Weights of a small GPT-style language model, trained from scratch on English Wikipedia: LayerNorm before each block.
Each number is 128 + 32 x the weight over its row's rms, rounded and kept within 0 to 255. Layers, rows and columns count from 0. Numbers have three digits each. The size before them is the row's rms in percent of the matrix's.

# down: layer 8 MLP down (transposed), 448x128, rms 0.208, rows 138-190, columns 0-127
# up: layer 8 MLP up, 448x128, rms 0.216, rows 139-190, columns 0-127
down138 107:102119098129173167084115069143058172083112155134158160133083125129105157117136180088095146175116113168154097163183136128092097078123153137116113134152141084190136106136142138072184132113153132134093144147109179134147104123116111132150222171163095114112146120149110115106158151156123098159132138112148135133195151081047162160067122055109159123132150112117127121122188143081166091061147
up139 093:081143145079155145125196165143110171158160123115141132137143122136103120079081174121163150133125119145167162121073093106089111136166167041122161099109128126057081144119160135126147134124118110152139112101113132105143151133121109134220129161106102210109118164177151077146095177136142096120090143143082176157112145132161123071206132159155112100195141130125106151134140102077082068146072
down139 106:049127116115106108128125159128118148141082191158092181133131120134107119139093126137093116189144112090152168100129106111083131164127158090048176146152132145132093097198168154131122159081111137116085094148168154146176102094183123155139135139197043182218070128142100085171130122173147147104091154096084146126125118140127109146121176151145142132156103106130125125135151065071161129117136
up140 091:117165081158214102072112119111124149120106138141096072154094107111134179123129114133088178161152082155076070130121176141136110125110102127162163134091138183058091146145128148131080125127165145101112140140131147116121148137094135176155078110118145102105127093122066134083188131137081170198148100155108154139170086131194085193154160162119089106163124103147131099162101196151094133089167
down140 091:157105087113189137134187178096090121084128179130154099130187138031199149139161153166156133184162116131160085100145079211137112152098089124141127155112169168159198128148137117153213115178147113127178121144144107170116144083152155132136174104140151079116155132149121111100134079155114113097114120116127113154126166153147171108106150104175131114152092115152183091122132094135130119171087
up141 106:081114179091135112145158143165160143166111122144163139126142091118104154157084159122110135141134170115139169169109141081108115142191149166154134114136120102101143122188119161111144110112141154066152114071072117136142145124068098148129119116041077111101086160176124133090094123083112160108058177143156088070084165161093134210149092133125126121150169104156156133186179066148177151101120
down141 121:095130107123161109101132147187147091136064135090123147108121162100153165110101168155150112107146144131082114186112182072075172131124157162158116114140125156100108120108120168148159099065083150123157103065155096140135132143061073150133187139079108110151185130131121144103085190105143136157131143081100100098146124172076126164087106126160150206090166127078145115169105093173125150075070
up142 096:087150110106121109125137146119150071061141119155152128133135143132153119097195083116136110166124157113154157118185092146148123104105099154142122163190079132117072101185148144103184126093162142074119142133174105179129093139135200126134114117071089140123176119148162064100141154130152157111097089089177082165136084119023093153165126096107067110095126182184154148125120134151138102150154
down142 099:117153132147123131100132126084106195104094109132134147145095121116102097141155166065166105123082145132191166166079133066163107162169153101093082098094118139099179151067153165187105074141130130132166138129091186117140111031103111143209182157150141098151119135115123100126117198148145115144133150144133134185154145160127101107123211149119145135138078113078076105150134088160142111113128
up143 087:106164155127099203091119115127144152122115126132119104121083158191088145106144129070101115124104108144130078111151085112082096128159107174170116156106141160132141127132139139135139133098191143105154169100146106149132163173144138097110123119117098139109141180092102105087117205185147128086116132118104032117097183152068104168177154173077119088091129085085114191168157100087124175073177
down143 101:138114097113217140137084167139164118173204132107105173159125124146105211060164150136153138147159095149151163172109124135147107127068101154112114121116131122131113114140119122070140074114157099153097082148175140099162152130121106138105105149178085140184123098162123110151120119134117137195092120098163167171119150118128132108136113150122073114185120066090120101172073194141173047149156
up144 098:097167119129104107136116114141173161107157073175184109105103152132155050105180173136113144171165136055169158173087198125107140144131095133100126142112048154119103136120180100149156079177136151146124143119164107088123061147129170176105095128124133114141173167150114135078159161132140126160175109104137115098132102181080177138154155121106105169099116139131110148105152178126122065076059
down144 097:137083055139146152175116139136085121129136124149107095126104208074182128143095146171043074114129152118096121117130128088145215122182112130130089145129186118148159140119070156119069163111186088160146130119135131086147115157136129124163088170177125153147126122165133145162095130145112102128043156105115099157136103184118156131066120114202095103131133086141130101167110158179154129112096
up145 109:122140145054150185088150146100131137092079103154131108053136125165136148064144081174116160077184132117063184115179135146122110075106119120118123152098182067143153139089149150141072113109162124103150134069122143168105146167096118131191170129137140115096149155186116128158128131115071089131135146104086160122123166128122228190171131105085158160108130107151104126172145141134151112151129
down145 096:115095202216112115181161115208103117208116100125179137090147140134060098140125156111125163107122098121106109123108124143088154155142119119089154134161105143129135160156129069105154140122191127169107085133192160123157119163125169104154061129196118153167167077091159092152170159126117163081109107171113108156095127151084132082130086119137097111153108136138113139182119155116141064153147
up146 098:111118099138110129109126062138127085139153125140101085134118128171113151109177133156143162151152190079107152059094133114126103169155132146194152123127127188127087140136184090096149107161136163202124170067143033136154138085140183127151184116157122097145104105093111141082166170125065112172154150157146120103122160174170147081129146089113075082106149127137135150124182133073167105132158
down146 091:089198135122101191111139145163142135087073160125104145150123113071140072133151069081134141082150108159148142118152138164116109140105095069096096119090134110080139109182139106157109149148096132144104100179092140134115154117124104166169174141154068123118054163202124138114142122123132096118107163115217146153171130125157129173083149188113108107090176165085053090107096109142144168119148
up147 085:108124111129164143127166094105127189083052135047104095151171129176163110086145166094086118167108109112136169119118102092133128134154101157106167093111151177122137075091102111053170135112137210036153138139094118118141121094128132102135131117155123115111122106156083102112106123134156133117091137081107141104172129177071122164099147158071143167119150110104156092104179140085059186107113
down147 098:154105126110136108172112144146127111127117157112115132104100139128099149083136157075146144172089143139191157086112089151121082116151159134106118085155140175064172147138106119165118154195104109133095209123152181083090126077072141151135162145128064086182047112106151127111120118098112117177215140131160134126116145162112084175098191153103169156153084075137126106114135114089136068121153
up148 094:124084156100192121060192132092116175094123159145130096131188111155166090119112108155180098098165156135109127131112146168089110093137076161187113134052130117188113137087093137107162169119105098084083057137138111166132132093105145113090137101080125116111146141080118131131174088157126136202147083103115169175132087112133097131164165160132088215171099129101124128155145120143123138116084
down148 085:137150132104139146197164203124150130129051111117090147059114126102135164122125123084161157147118097116099138135088109158177101111113105235129143087147087093150053072085165085109178155097057131138152141133092181099082113081161113136127107117186105146092111180107122103092096103129102123111098095163141148175095106180129176139124134071142144119154129127165099118137084114118144121117131
up149 100:132096150199162093068084154105094058135171084112138117075188096113117117107075133157112130147141121110142179133152144119159140144151136092093131117095104127148129174088119128098127083114131069175088137141122106068166094095113108183160092137085156115189169141148098108147097195142091118082068088149155170126109109191131171161127144058130110172125117089131117172172150141101163131120170
down149 091:088151060098086172131207142127121114080095119139134165127085115126163140157108123079105150152129081162128119126116090138162160055125108168105153106081084148159086166179122098146113165134074151079144101109090126141106055130096103109118138111133102152193032135135158129098125111107157155091176133124152149143111183138157147126130194115139104082130094096154136182111136189090173113093097
up150 107:199095100128096152139171131174150172129132181129179137112152149106155087125098159154140190089092133124117142114168096129110112189188099111108134101119092085132228170135103169142170093160103117172167130139112099093132080119065120118128150077135102096109117154171170107086075102145152169124110141159138155082144174178141147088137167116129080159074090114151173081097105120110131082151107
down150 096:105121158119140106100074133147106138189100106090116105104105116100141178152105152129058147105077076167133185133142088197171147115104095092115048169146152158113137130135147146114099161112148180129074126084064108098122159112109116165094080086075098158077201138111125126162123115139090162117110089087152125114111144148100142148129035161174114152148148142158132142159146122154087117060096
up151 098:130129091157117111086111129135129090100078135132065177081133135131174135152160118132103148226112187164066108122148147068137180167101166115103115175086104091087111156171130079118116133134104128127104108129120110109111082141079085131150138095079164128099141101133081151111125146140144087129138128212148168101161118107111072151149117122098049125154178173127154066114167133085193149096118
down151 096:122134130206103166160086112164127098161171118111084138128135134229180149166143103130128087107143069101102107097140128134161135117125109118087195137135105138086137166177172101131167134132165171109134120135166143172107143042131145087110107147149142098164154153065119179119142137116121109128126083149214175109119109152153131133151131179176099083089093104102134118121177116079105077129194
up152 091:109126112117146162138175159134089129089195165163176092194146134086122168119116070099073094179098096099133112066117120168083126100145148056127089123136118127121090096097123153068158189115129160099180126091154076130129143165109136177150148182120113115139074132159098075129094163182156106119094152168082065165103089132087160172158148155128165087129121166106168155135141141123149155136118
down152 088:073154134085110132124109099114159106135102119128152191121113077149123099089114142154159172153131174154151095144106154173183073129151097119147171164075173165125171107179149138123074156096160120115059079140115148087098120131175095169109182117162061181137172095144133162120128057099087060098186106134132167106122139114122071085083153163149131163166143142130101096163148125109139091098133
up153 101:216126115123175066049117142175184121119135074142186164089151084163120172062089170120169153111072104109086174142110124146161133110134100142086070164134081148118113148160141130122113121109133088145097137119203167151126094170119096146139158109102070115074120161117148126152095148159084147141130071068138137112090140150137113102121102146120123120080152095108130168162086176128120079104146
down153 099:159130114151113165162165126143079099112157120102126151092049144131085131187153127105121159156123127081114170073135085133171121139152134134124158110058126205117066148154156072152128100134123153096095213111153169121123128130127090166116158165130140159119166188156079083069118151166117115071128115153144149139067128118140185090140111117095144158192168100147174128098181174143154097119114
up154 102:119151118124171105151167114139117133114143158121140127157123116112059069086173152123189153160113138074160127076070106096142145140084181149097163121126168115101089068122113100114141177156116132085146108112109083174140096033110107107130148120088075124170165119165107132124162129112163149194085129148099159133185145127190138092162139156144109081121088136136181179114148132182144135213108
down154 094:140112154159119099123116181172193119156100100132139158076074104149153136082096164084109098171143106201127170128113108067110065081140110113070057134134158136145123130114119137177102121173149174067098183119127143104174113150199110112182121138112050173139086090127099161087107121126099113155167074149122096115120177112083124125127087126099137130148134107098143148129151122110106144066178
up155 084:121164090132089128060095123133098110136235087119120172150157102071149148175088155085113131100138155155199148129094156108088122116084122140155119111135124175143149102159129056128172101138132121122150147084108169147149111158149132086206096143091122098149153087120132144147136149071182137091109125135105174110076142128123103174145101123197161131155184089127077154086140111117105148108201
down155 091:136123156100158133101152145186143169192112122139150164093114123111136146169127094121129166100167123080073123155130110136172113125092151107182104093083163150155092167149154061080143127146113069083208161102149073107077138097160122114132154165165157088086189153130122109109174132081107130100133112091101090109087157144091151118146120150115170026164059137137135130150106141134169126177111
up156 141:169120122132158183109117148147124137114095154100174144115132099075139168112132155148149167121129100192070150060186078135168141140054111141094153116122104092174113140164154160157116108092145152192095068093150132067166091128082119073123081117172152147134129099124161053069090098129113132126144144100149151143141116119121095108164120142162115141108159088153077197176104151129170104183089
down156 130:111104155160094113102143116122148069107154142117135118128141140095156063167180087088154189102145121103103102113105080048160150148137150170146095111083160098077065120088133127121160131115119105091126193078142064121139105144140109093067114109096115141054166094094185131114119160093122119111086144120126091141127118194171181174139082100142125157124122126123151170066099065123122127178088
up157 093:159102144132150145144086085121201187153147144166044124092127120114097193154131109156147091089089122110081166171196163125144118124135089132099102152143073077060138147143131152172116154110166114086134111144101170096135102134127132084118113172133081147118106133144106102133128185191112160128127124134128125102136081092117105131178164159159131123123149163110136228176163166097063182101122
down157 102:131149120115131117143098119134127134182135117136089171145113093146177152062146152118141145165157130182179133148088081089069092164130145115108143124142115141070162137125131133165068133176129116219177114132134137128115173106133117106172129100089091165210166145174105092125117095145137085207139141142136147101135150125169129144094123151072139104142130122120174011096061151143161104124156
up158 101:090051130088169131092130177120105142154080135150131114113149092181090085121092175158143116165107092139118029133158114112091166148120136123114129149120151072096150086159168109160163170152123116113129150095106138121131143110123129117109139095092109111147157170078118072115082097124169137119096040150190133175152071175094122109118101102165158133138069209079152098157119107151134152104173
down158 100:171138084138101131139138097093156113098124106102125132120163142147108204107158131178139176150107110102081150145056115075118094108119108121176126105111143130134102129145106113108088098117075098075149174112188074122118123176172113147085107111156102095170089070114138179149172147149107093180150100073077142107169099112184145122112081194100160139149115088127075154150128174113134182143051
up159 098:104192130115054113092113107117126090109074169127100134128193111172193157111133071103062104176134168141140188126140139226105126157133086144142147154169167139139121117146136157113140129086145080159143138144178151107109125158126138106180082154112145115198077100142078076158141145084137130139102157115091141126063164105075154141169125131169132138137121096159167119123159190132111083134092
down159 108:150172101124120117096088119059129173136116123109147133099134143132102123110139122102082130161115104153117188098122097091127133137095142180167096190156130111115140130098113197152092070096065115116127144120065128090135087163163110189179184128103172130062124150147191169137161085161121093152152176094099074097124083166194143121141155135116126172148137151140137134117131131113056211082118
up160 093:091053146070111097189137091115140177160135172183180159093080135127021160110141118112136098065114098140105120107156105111100157134081077130147114150107115143117186067185134124133145135125178143099147081112109149125146085147131165122155096141103131168170121107169113125129153089112156135083096120098156095103127121129145141152180077165144102112135137141097133168079183076104091157079082
down160 097:100133089121134085155169137179174107129157145099146108107125152129155116079155142152148191127149121100165074127082125150147093148089138198140119089104101100081159123136159139105163104084090108059114131086178108106181158146156085149136144147109063127116156155131113100174136240133133121073128109166130137179084143183113133140114135109213191120102134135091167136139129124148153137085069
up161 100:098148110117097114122122110116156179113148159126082122098084138123053125168153134082114135159100115111108122112104185148140126173144091188112137133122108096135112081141105120197102146170186155130075116135176104133145186083128127139136131143130118114125062126181111142169154043173099187134171222074050107122142091121157208102129070104100140112121128124118113130154145087152098104116127
down161 110:156128077143092165139134108123093089094126143114080114137125091131119157174096092152060156147192143157121148131111147128157158080176166174087089182121171116128118152054125189120125134059163108110188073112086109172148142122046127134118111139111131117109145164146158115103099109139138126178146130112100171156111098098145110146137198164085076193148164140089099140141090099185088086114140
up162 095:062144125172085134128163107081071149122133066096143136157135151169139065170123071172111150105091095132141085049106110134145118119095137146108176148116151196118112148106136117129112086053155087105100067108087116186141118050141140125162143108125130112106120136057168166129164153108136098140128131168121108188198159118157143159111120112107172133128103134142080078128126136108152119075072
down162 094:173128101134107080140098108154147182114133159114157137094174090127149101112089126137183138164121121135159159090178155107108119145146139121129145087122187101125134143111112099147160157111094082098140078109207191112132135117085092107166129145152162167182125082123169053095079181150114141115135093102209103083126091159118116171191167197131112160161151120126149137158131147094053166108088
up163 113:108115091121127140151165063110075127102122137106162151132054161058101156127115162091132128168092118122153137107114146135180186143143158181144152193113144112098141142108141137112132130087175207054142156135102108086162151134141160148121144063083153110158161091075182162066127173100112146131113123164178166123133078086173114130134084164177115119061101122132085144135109128153090152089115
down163 101:102132166137096173108182124151140102110045163185135118157160104156114175121128106154092160108141103120176152192088042111151132127148141160134118158164138162097177130137174145204173140185121168109185131097125072138141085136152146082141141108135119133171143142104175128082086183154101161147175165152114116106052102105162096106167092170137103115151092109187115100155104151124137108110126
up164 097:087154056201192076181120123105067136123133131157114153105117131107119125135126114130121148127151103169153100124116097166082092161107148133135088154115112128090140136134108110053113132159121150100124114149191102148115158170084135122142109155092072069103171102121114085131155150120169179139087113089115132150137057179135119138129166150131175086087076182082167087110172128118138184129217
down164 108:139138154075163176115146089176096162107118147109170154128132143072125140066184141122183171087101123151127096088120100143089100097153150123151161183096150078123104093207129073151117138202131054095133103133158148130129124089170123130148171195160133114108142153123094140114141182140131125098137142037073140071143114112103127185110120134123181132087145098155183135112096099083142142115134
up165 107:102120179150110105113097162127162147091116131105128108155143161157158155122165136111061069121136130085084090075210082135154092122066156118138172144136109084124141096097117118090091113177174119140123084178149167117143092131058115091105084126132125178091162172160133111144129098129111163178121083150121112120129117104064139215147106164108112152115183153168131101096128190073134135148068
down165 114:148088136137155071124050195121115099142111180166179143109170102158150169096100117131126132142138171134111137082151147167134185113086103099115140123125152164127113120097154077103153106135104127182120071156116095140115176147120183087145068129163186084151116154157062183131097139135131112093090175107186109146151110099112143133156180129120137119161080150166112089154155098105162192180058
up166 093:083064102097107169091141184094116135153190092124104191148112123163164146155130136075085145133109143128132119123197111084123159156189175086186145079148170098103132116119134122045102118110064094122137137102156119128203155149165160131153134133167105127132161119112108130091138127106088154146153088141160122164121106142142077123122073131100137123131128180046066119131103123137115203083156
down166 092:145180079115104091126140093169145087035082136172139110170135129116089119141128109120046082080108119123162108138084086108118133056116117121084111175125122192131080112106135090152093132148179110121079168145130099150124074167181060133143108126148150106107125080157207127184148152141158147142110122170153167119097091109152134076133130127103076151102129135109110178095105129160125103079162
up167 105:154162110128151145154092091082100143131151109159098116112100120143142158127182124160159117158139064145179105091128185151131104103100140128171123119157089164071109119141119122111157079122104120160156145080151139143114100131124158131067117163027181150171132130127087080108146155102157133164157198119097076152132176116080194098124105112145207089141141099137130179073151174113147086074081
down167 097:163107094145109179152113095209140099139147101073132121132166134088120173086093140146117119128089105113152094122150080186111111167148085155115157092171200098116113179139128173135174177151154158185097101140137152118194132134053099115183111096119132141048126157094140083120192160113145102137100073123091138119163113109113143106185096122120079094079146149099090115153149117125107136143181
up168 092:117159109105064130137159144146140142093091153170131131199138124092116116181084086135129058158140074096103086113135090093074124100151105158108106149129133106127180102170151091171112141075177088089092187172139151108129132122123123104153098145138045131132160167148170123108154191139202090130103092113157139143119165131115124152083166134125118154112148098215105171162140134136075096186141
down168 113:059118097105101191100162133162164162168069174185132131103138100129085108197080115162139070153122117125139086136156130147121076127129138198077153138149097149164127109208120131114103109141142113199123156176152144148120136121126174143135114089108081074172110162190121189132139138145085123150145125165100089105151118114136181078107100133181143123152162122113064121149090134162093132156171
up169 090:149106155155140109081158148161143104118099224135145100152071099083119149093095159105148154124079161159097113138077121125128112129142137118135112139165069125085024119154142133141121099192095151117133127119104121122167105151097150119134105139095096076161142165119157152134123140120165095109131128182232100088140117208123068167152170149143129127122152187128087147148104172153111126189175
down169 094:127112105144114143123053107136125140155113116130105069115151106122198125099112156131092150175139151151141097095168090096122111125177080127190160150173116116137124162066104103131177135131158177107199130135128108148115131132126146086091104103116155131117117126061123122211072172133050100140122164152091192089165159080151165140130128115068115118062089118085119161091113059095141088140115
up170 100:137121111150151177119154184137167161091058102113166168123064097104142058174133160146144173159102097104127161148105150188143099062109188116154113165111162085089097106112120077120128085119130161173142208079135109127125105148070121118137161113056101146139122081097129089091143133101134112114129171119145138109156103142115107120155199081090112118098158169153119137100170144145085075090094
down170 111:061202123156113115073159071093122055094111181106154114115131119206047171092147096103150102109153154094139110153122166097063095134080117141135112113117111136144107102122117141110168146141108121090097080108126158129183148096194096118159160118188103112175169098096113079125108137118138164161110111125085101194174129129159071145120131172113109115122184114116173116104123122156082127149102
up171 103:068113128153110130116078178121134159140104194125164089215116176049129129108136111101108069102121118108059112110161148156103088167050108162072108121132141072119151164120118170122142119154079098110126083154208175162119134135053126080134124158090087105175106126120158120176130153141163149109100123135074141134122177099150100116184123158179124104121143106107111159132135154164144134148143
down171 098:153136121104118130187085206159130096128137113053124103092154187149174139129142118077113097076088138124127116114140138085087155135162155104124083073085177192117095152122112167049173119076132175142088114143102148129118152136136151079204124138129110165129120128094090108122098108153199104114105103105108104142145064132126138135072140127134068174141162133130121114113057159154089122164170
up172 106:154083117102169141154110152115134135154080193123093152119102059123130109151161139183143094168116164139091117084138087105080098116163179107112144104207128138104110123138100137157127121153146134141190156150128152119153149202108109110128128083152110093066184089119131093078091111143097155134106132107124090101190186145160141116187140107165095102164109068089072136093185128203168128144111
down172 103:108088143163053055077159093161104146105132123160175143161109072130050097108149072114133137099176144064155204112150118140123118103110143089088130170131062106085088131048066124170123174138145176105117152135102104112146159154161155117114132167130132104165077151102137120104131162153118130134173134120196138137135141094160148157160122111136131103109129194162131160124136072092115109166157
up173 089:087112202131135107138150145134196095144120173127080077067130151186126168104091137119134132116157124110146168145122109052117114121106155100141169133145124105111173070110121170088132126132088148104152155110096121110118162100143119182137087093147057077102194146136124132161074129169164182129145100138178049088136150194117079159135092139157116128074142092073099118163161183128110133127121
down173 092:068134122108108128161057111133159126162180149166169096132087138095074161143111119135114121132156126117133097184084145125133193115102154157139133112179174146166126082076165182157205096104164145202107125106103088164127151113141095100084147143074140125079090122150129153165173041108112069108114120100143145135104098116095157092140133112073166179157138111182159099139118084096129111140101
up174 112:151124155094151153153092209110152141141140075115141165148179173148182136148050167122147088100112165154095092119132076108176077160160182138159105118090165158149133106147115105104120097130171075135123119158150120197129164103162074124157116091124134089103126122149120079113107167064109070106126124146140125095128173173104164045107100141164100130113139089134084069160166128103125068152134
down174 099:158081206128111167137123138164111197174114123093113105185123177109179147077152133099079160088120086115135128156114130165145145071111082100147121108137130150104149194111171135116134164113155146114136155137101068179143130122097134187108089137138075168150087140133144163160101116138126209145145156141117127136147088059129149118134108162108141083190128160078102169087141151116145046077095
up175 105:176102180122152103143043128111128103105128109149101132119164114094085114139127144109106117191136157167097172135145139138125144133056101132146143172173117161164144165098095167165109068098156130128126112180080131121171075085129123170111169082106094083172099103206078123145123158133107136107073153124143170089147147128157116180138081099122045125144149145084211173143126139129147153169100
down175 097:139128093163065137113175121120103130160143190142160117147121118170138085105191145144126196153162133081128108144143141120125214111158138103077162131111100075115093102153142114196131141125110082072173136098150082115093080094148149105147104142187144127125083093095166132043117179086143142172166140121079146097123113140159107110132158074175126093120130136147128089168069149165146093100179
up176 086:077130181126097165136124152107179139119127148125084123124073143115173166127109132145116125107134132085110168072089140082117156112099093121175167133147106190106114084121141134129091138103092104100106062092083142138143108077114168050168136156149132117083094163132129118186146145181136152185131116115091083094137126129135075184203200149116114105093187128126068161147166103109111124068172
down176 094:142139144106160090140152123121104125177133139106173156166124089093135202085102169073191172159114074122124115096075125084141124070146140122110176087155099126107150130122091169149160164140161107094130152118192083135166065149067084099089139146117119137138139151154091059044110126117120126168189122104162175160163154116078137115160121169093079144142146140122126108172146105166152071112137
up177 100:095097087111130106142100122179136112123105167107130102098139144154104116132110123128075171154117129091105179069115105134146118078109165168143146108131110011068178166140168146110097091144152085081093110127143094148133194130061144132161116115160139169117105125106157123158124142150220085135200042109114077103121154176109153118185170172129109109118130124163118147144121093145129100141104
down177 097:104137137111102138160108136122083070192169134136119113071133148189170134063144111102217068111110163185093108111156107084068086122155173083156101161100084173129116111154139132172145124144156127096114153130156127095177045165121109072111131149137117122184101115195153099125160122106129108122080155103126156169167136067119102128124129099132086159150167167113123115144117149171153158150079
up178 095:152130114132061103098162112116118112089133128119077173164119145147086155164085105139117117161125162093126150098054132114136137155107113152179125083106087138105082152138100047110128112145113131137100144096106188145148150143113182164148112151180106164116098080083172172124150091096188092101126168172141083165095139123103107113159208105191136122185095105160068087115169166151188108141122
down178 093:117155103101093155111205180136126150190089192111112175130165166171163133059098147054092108124148113141096194122157154161124116146127096098105108131137089125155110130085148172116177104118112138149114126125145149168126160123097157109093152129086177135135140093172186162128180156086119142084176134104101155146169077135125168100101110109160165068089116128155059190124081160163135103101110
up179 095:134151107171117099117103140142163122153104185149119114198085124104136104160124181125124083176124103117084087164130117149104168130136162085111117186183167122166138134117109105151156156193165139111120078106097159136212094075172094105104156129113073126125140119173108078180088166139160152170126119120130078066105152088072122168101141085121085153085094085099113117204125150111118125129176
down179 085:121112176124100109120134163192086111053043141110114116103083118141148128099171118165098096137122089140163110116125086105138156206130143170092153062083093155163097115135125117173135159142111080082128123152137107144161113109168155142161164096141197133112111148073136190117109088169101091075145095141148105155104089153134166084091149090197146118083112107076128188102136164133138141155094
up180 110:167137141133085218073115119147128115148171140161192132149150150119109120129077166108125134147123148166157152183105120128136179122143127153143052148056081127071117084134090122113133141124120104146123136108103110131140141141105125091140135093053103090099175174196155117129170086140140128132135182077081115160121103144089091110161139170189104079139166161145123130121126099176116115028172
down180 110:135182069159201158096133161115140078179096163138136093181125121122123090118125139140116077168054105091132122113142076133157151158126160126134085169190123145151163063134188123116084142157133190148147155146136115100135048175065137132134151095107074152109074119198110107149161109165100171112169128074149112150142173114121147168094155144125126104158158122166157140134161133096107169096147
up181 115:158188117139068157070094123185089109092080173107110102132116149116120109081193141099157154113141150085131105111158079119155134106149106100123159131130138107126117113151151150107172124157192145111146132072143080111141150176111090162187138088095073148126103165102090140139205125153137174185139091173139154120182102063083113108134183090128162149112120083073130140104117187171107145135081
down181 103:155212118108134081122156074142096111069155149130109128121168087136090098139132131163120144143131162127083094156076133094145159063101107059100045176127133143150128107132140093122108157121059089098124159063158073159136140182178070122083185122138145126124110115120148186147106101113116114115184159115130124107132144116143144138071065169132109122194144179115106163154133163120158177135108
up182 100:160160098185166095096146138100192138075093137132137096155113091102127127088112113152113185137081165170150118141141136148205161105079130164102138108124155087126135129124133063123121140161090175105074071145140169106122064120113112149104162180101115157163138078165201106106120107103127137148110133115224103111096135086174146137164107097196081148093134084080157141127144134171131127178124
down182 116:142146147137153136105113124117150096085123108177204101164126152189157164167070132157110127157191176170134116063100112150159178134113122123165089156119151130104183107152101168167136136137174097131098102120162145108110158141075140121171106109128134104069113154192155117094100106077109098134142204115082077140116166169135138131108098154155137109092157161171055097202116117151187108094109
up183 078:095097124120116071112105136134137174133143168042055142147142174178094159089135144163162132117091147114105123102109141147168130154172158079098159143117109090124179121154150067102105134181100161167104173137075167149187146150150078137104115091115164192142097118097121099156141178137121161177107119112148175131096176138201099106164140160078201103105094161119161132110095115138109126079116
down183 094:085175167125157124122133137102143070094127195187150116087103086096145075099083114135172031116148122127150080143094165144109077127088093150138140141109090101057125160171155125134123172146174119129138074153092115072157158180151134141136086139160142132163112196128141138122109168106114106118106145088096171187131106105126111159081126088116073125163189148085163134108129115167110151113183
up184 090:163139128046162171100101094153186091155142144145124117135131095119128087099196195139154177185134109079113163167111086171135126152067130074105110154122115111156118141171163142161120128195151132168141076117131188107183157125157114135150093116167105149164121177152135134130096133143072163158119117176092195107102164144140094143115118082163121130110141110107148170146182147193112064106107
down184 086:102134154154138155178089083179092056148135146134120178116106197151091103082075100093086124067130111127141151120163080169123146133150126098140099112115172124183085138104075126153150204158101135126109160048108113147128149144137112107062133168159136164152168196104111111111121112061107111152137123104201111131104079107076119161095121115146137098169123125121103110084057129092117116110139
up185 111:133119117123122176137151162138063173122134105096145103123082099117146118134151153075143170073171109094166122115169113115125110159166137166116178152113107122104145150060174120136147110102074154134128124107121158107096096124103055112118160136073126132154135112163132156028178109113153098138086153140105157099129118135109158085163174156107128132104171080078014117057089097115119141115069
down185 103:110176143135156120131140075097158150084169171177101175094160139176110112062107094122167155147145175051132124156116127121097128072095043127151085113133110104183100098110169125161147144167183144103159146170126118153112158128136145092086129137162158124180131130058134158134086134127088204157172112115132108119101164104112056164160112119110133123155128129163144099146146169147177148107206
up186 094:075168151176149162106117152138193093154102112174074169100134119105094122080152115106157136147118183144129099042112163086132115172093158180111216157121166136130134093130134124117123134147118137127117095130153121171141182085139131100117126098139077051100134155115099161112149116074121143087110147111104134136175124139123180097122067079096160149134139119056135211184150078158125111150113
down186 098:148114096150107162113089080128088124134146113046094124090191104126165120096206153191145123097117088171128133113104099135172152098143163084107116151134165143054107189162084145159128141142157104152110158081186084139173096150108127099153126134092130069122116081125140128150161182144100136150151156102164134114166133171057092125172112126157093160170163088138148168069090106119137162165150
up187 088:079168168144129137141124139141129200121114138115054057117197176117152085194102103130138127085192137152110104090132154140110079159134130149138149131163192089165140134037143107116134096127165098085082111083112179108140182177129164118133163109074157129152100148084116116101130164119107120174067115120111138172103163170107110139170134113165072113151114101124104094157145121099153185142118
down187 098:118125135150127185166081118122126113179178191076101122107123144141171110141087159103154121198126175120106048125149159187130134083128140161158103172129133180102093076114116148111140122169181119103163139135096135127105149142149126162114108147086181125170151125113098051171157131125127109127175106091130126177169100126153139144149089138116166067097049121089132128117032066117114115139145
up188 107:161137107072162079129094105128136167118100138135106111134125071079164037154099099117199147123108138085125118143150144115134100154057183110165154091147128169187151142123136107125178120185138101191120105103118114072132099124144115108108124108133124178140108120130056157147127174103113114102119173105131084072117116076141159120122148116126212186113135105097098104124108230158150095142119
down188 097:113144141111166172120119093097104148136149151175123154136080126114161113180193117119113109116105115100124154147098149141121164102149150151097096141120103148134165106139159134050123118082129108130140201164108081137091217133131146106138146159102184171118102078063099158140151133116135063110117075166172114138144165124144149143120107121130094175145083095064089163220149163082125182102196
up189 118:046116127125046110137107098102106212137118158108137118210113166109149146119118110120086137093116148149140144130139084093133152085092158182117118145143136102045095150110135102060138146127111144149127065079109086129140099133130109135142177120122140140138162208080147146089079160075089146116100105166149099123121168137102132151064059162164098141091184121129107090101119124117154125133183
down189 113:090152145194113108130110118149113124131132097141107169136135082073104146148091153207157171147142067081052092134143118127119136190116116151131186110196140149126121100090141176102099178132072194177107083123096085182081109128073149094125079124098161139170176127128180157101087099125083138135088077134108163117143095129159131088101155124183129144125141139131098149121105106126068144093149
up190 088:140139131144179151147201167068138101053144099111170149149112135130161152179159132137133114132147102168079107083189105154175121143047117112162176133059116028094128143157120150092154094133126141157148138100129114108135099122124125044092116101094159184098147094102175067154128158144130128196106115119159100114099118084111172147157144113109121110104156088127110167154146162122176137134108
down190 110:065093187088124150123108050093166112139122139158112099169145103091067157162095119076103154134147155116134150097164074162116130108130120192101136113141079110163150127154104043114161190197135118131179120142179182115130111075154153105093096144163142141127160104158149086099103132092078139146137104120066105213125090116075132122143138109170114149173156142149124104138100131139100079097133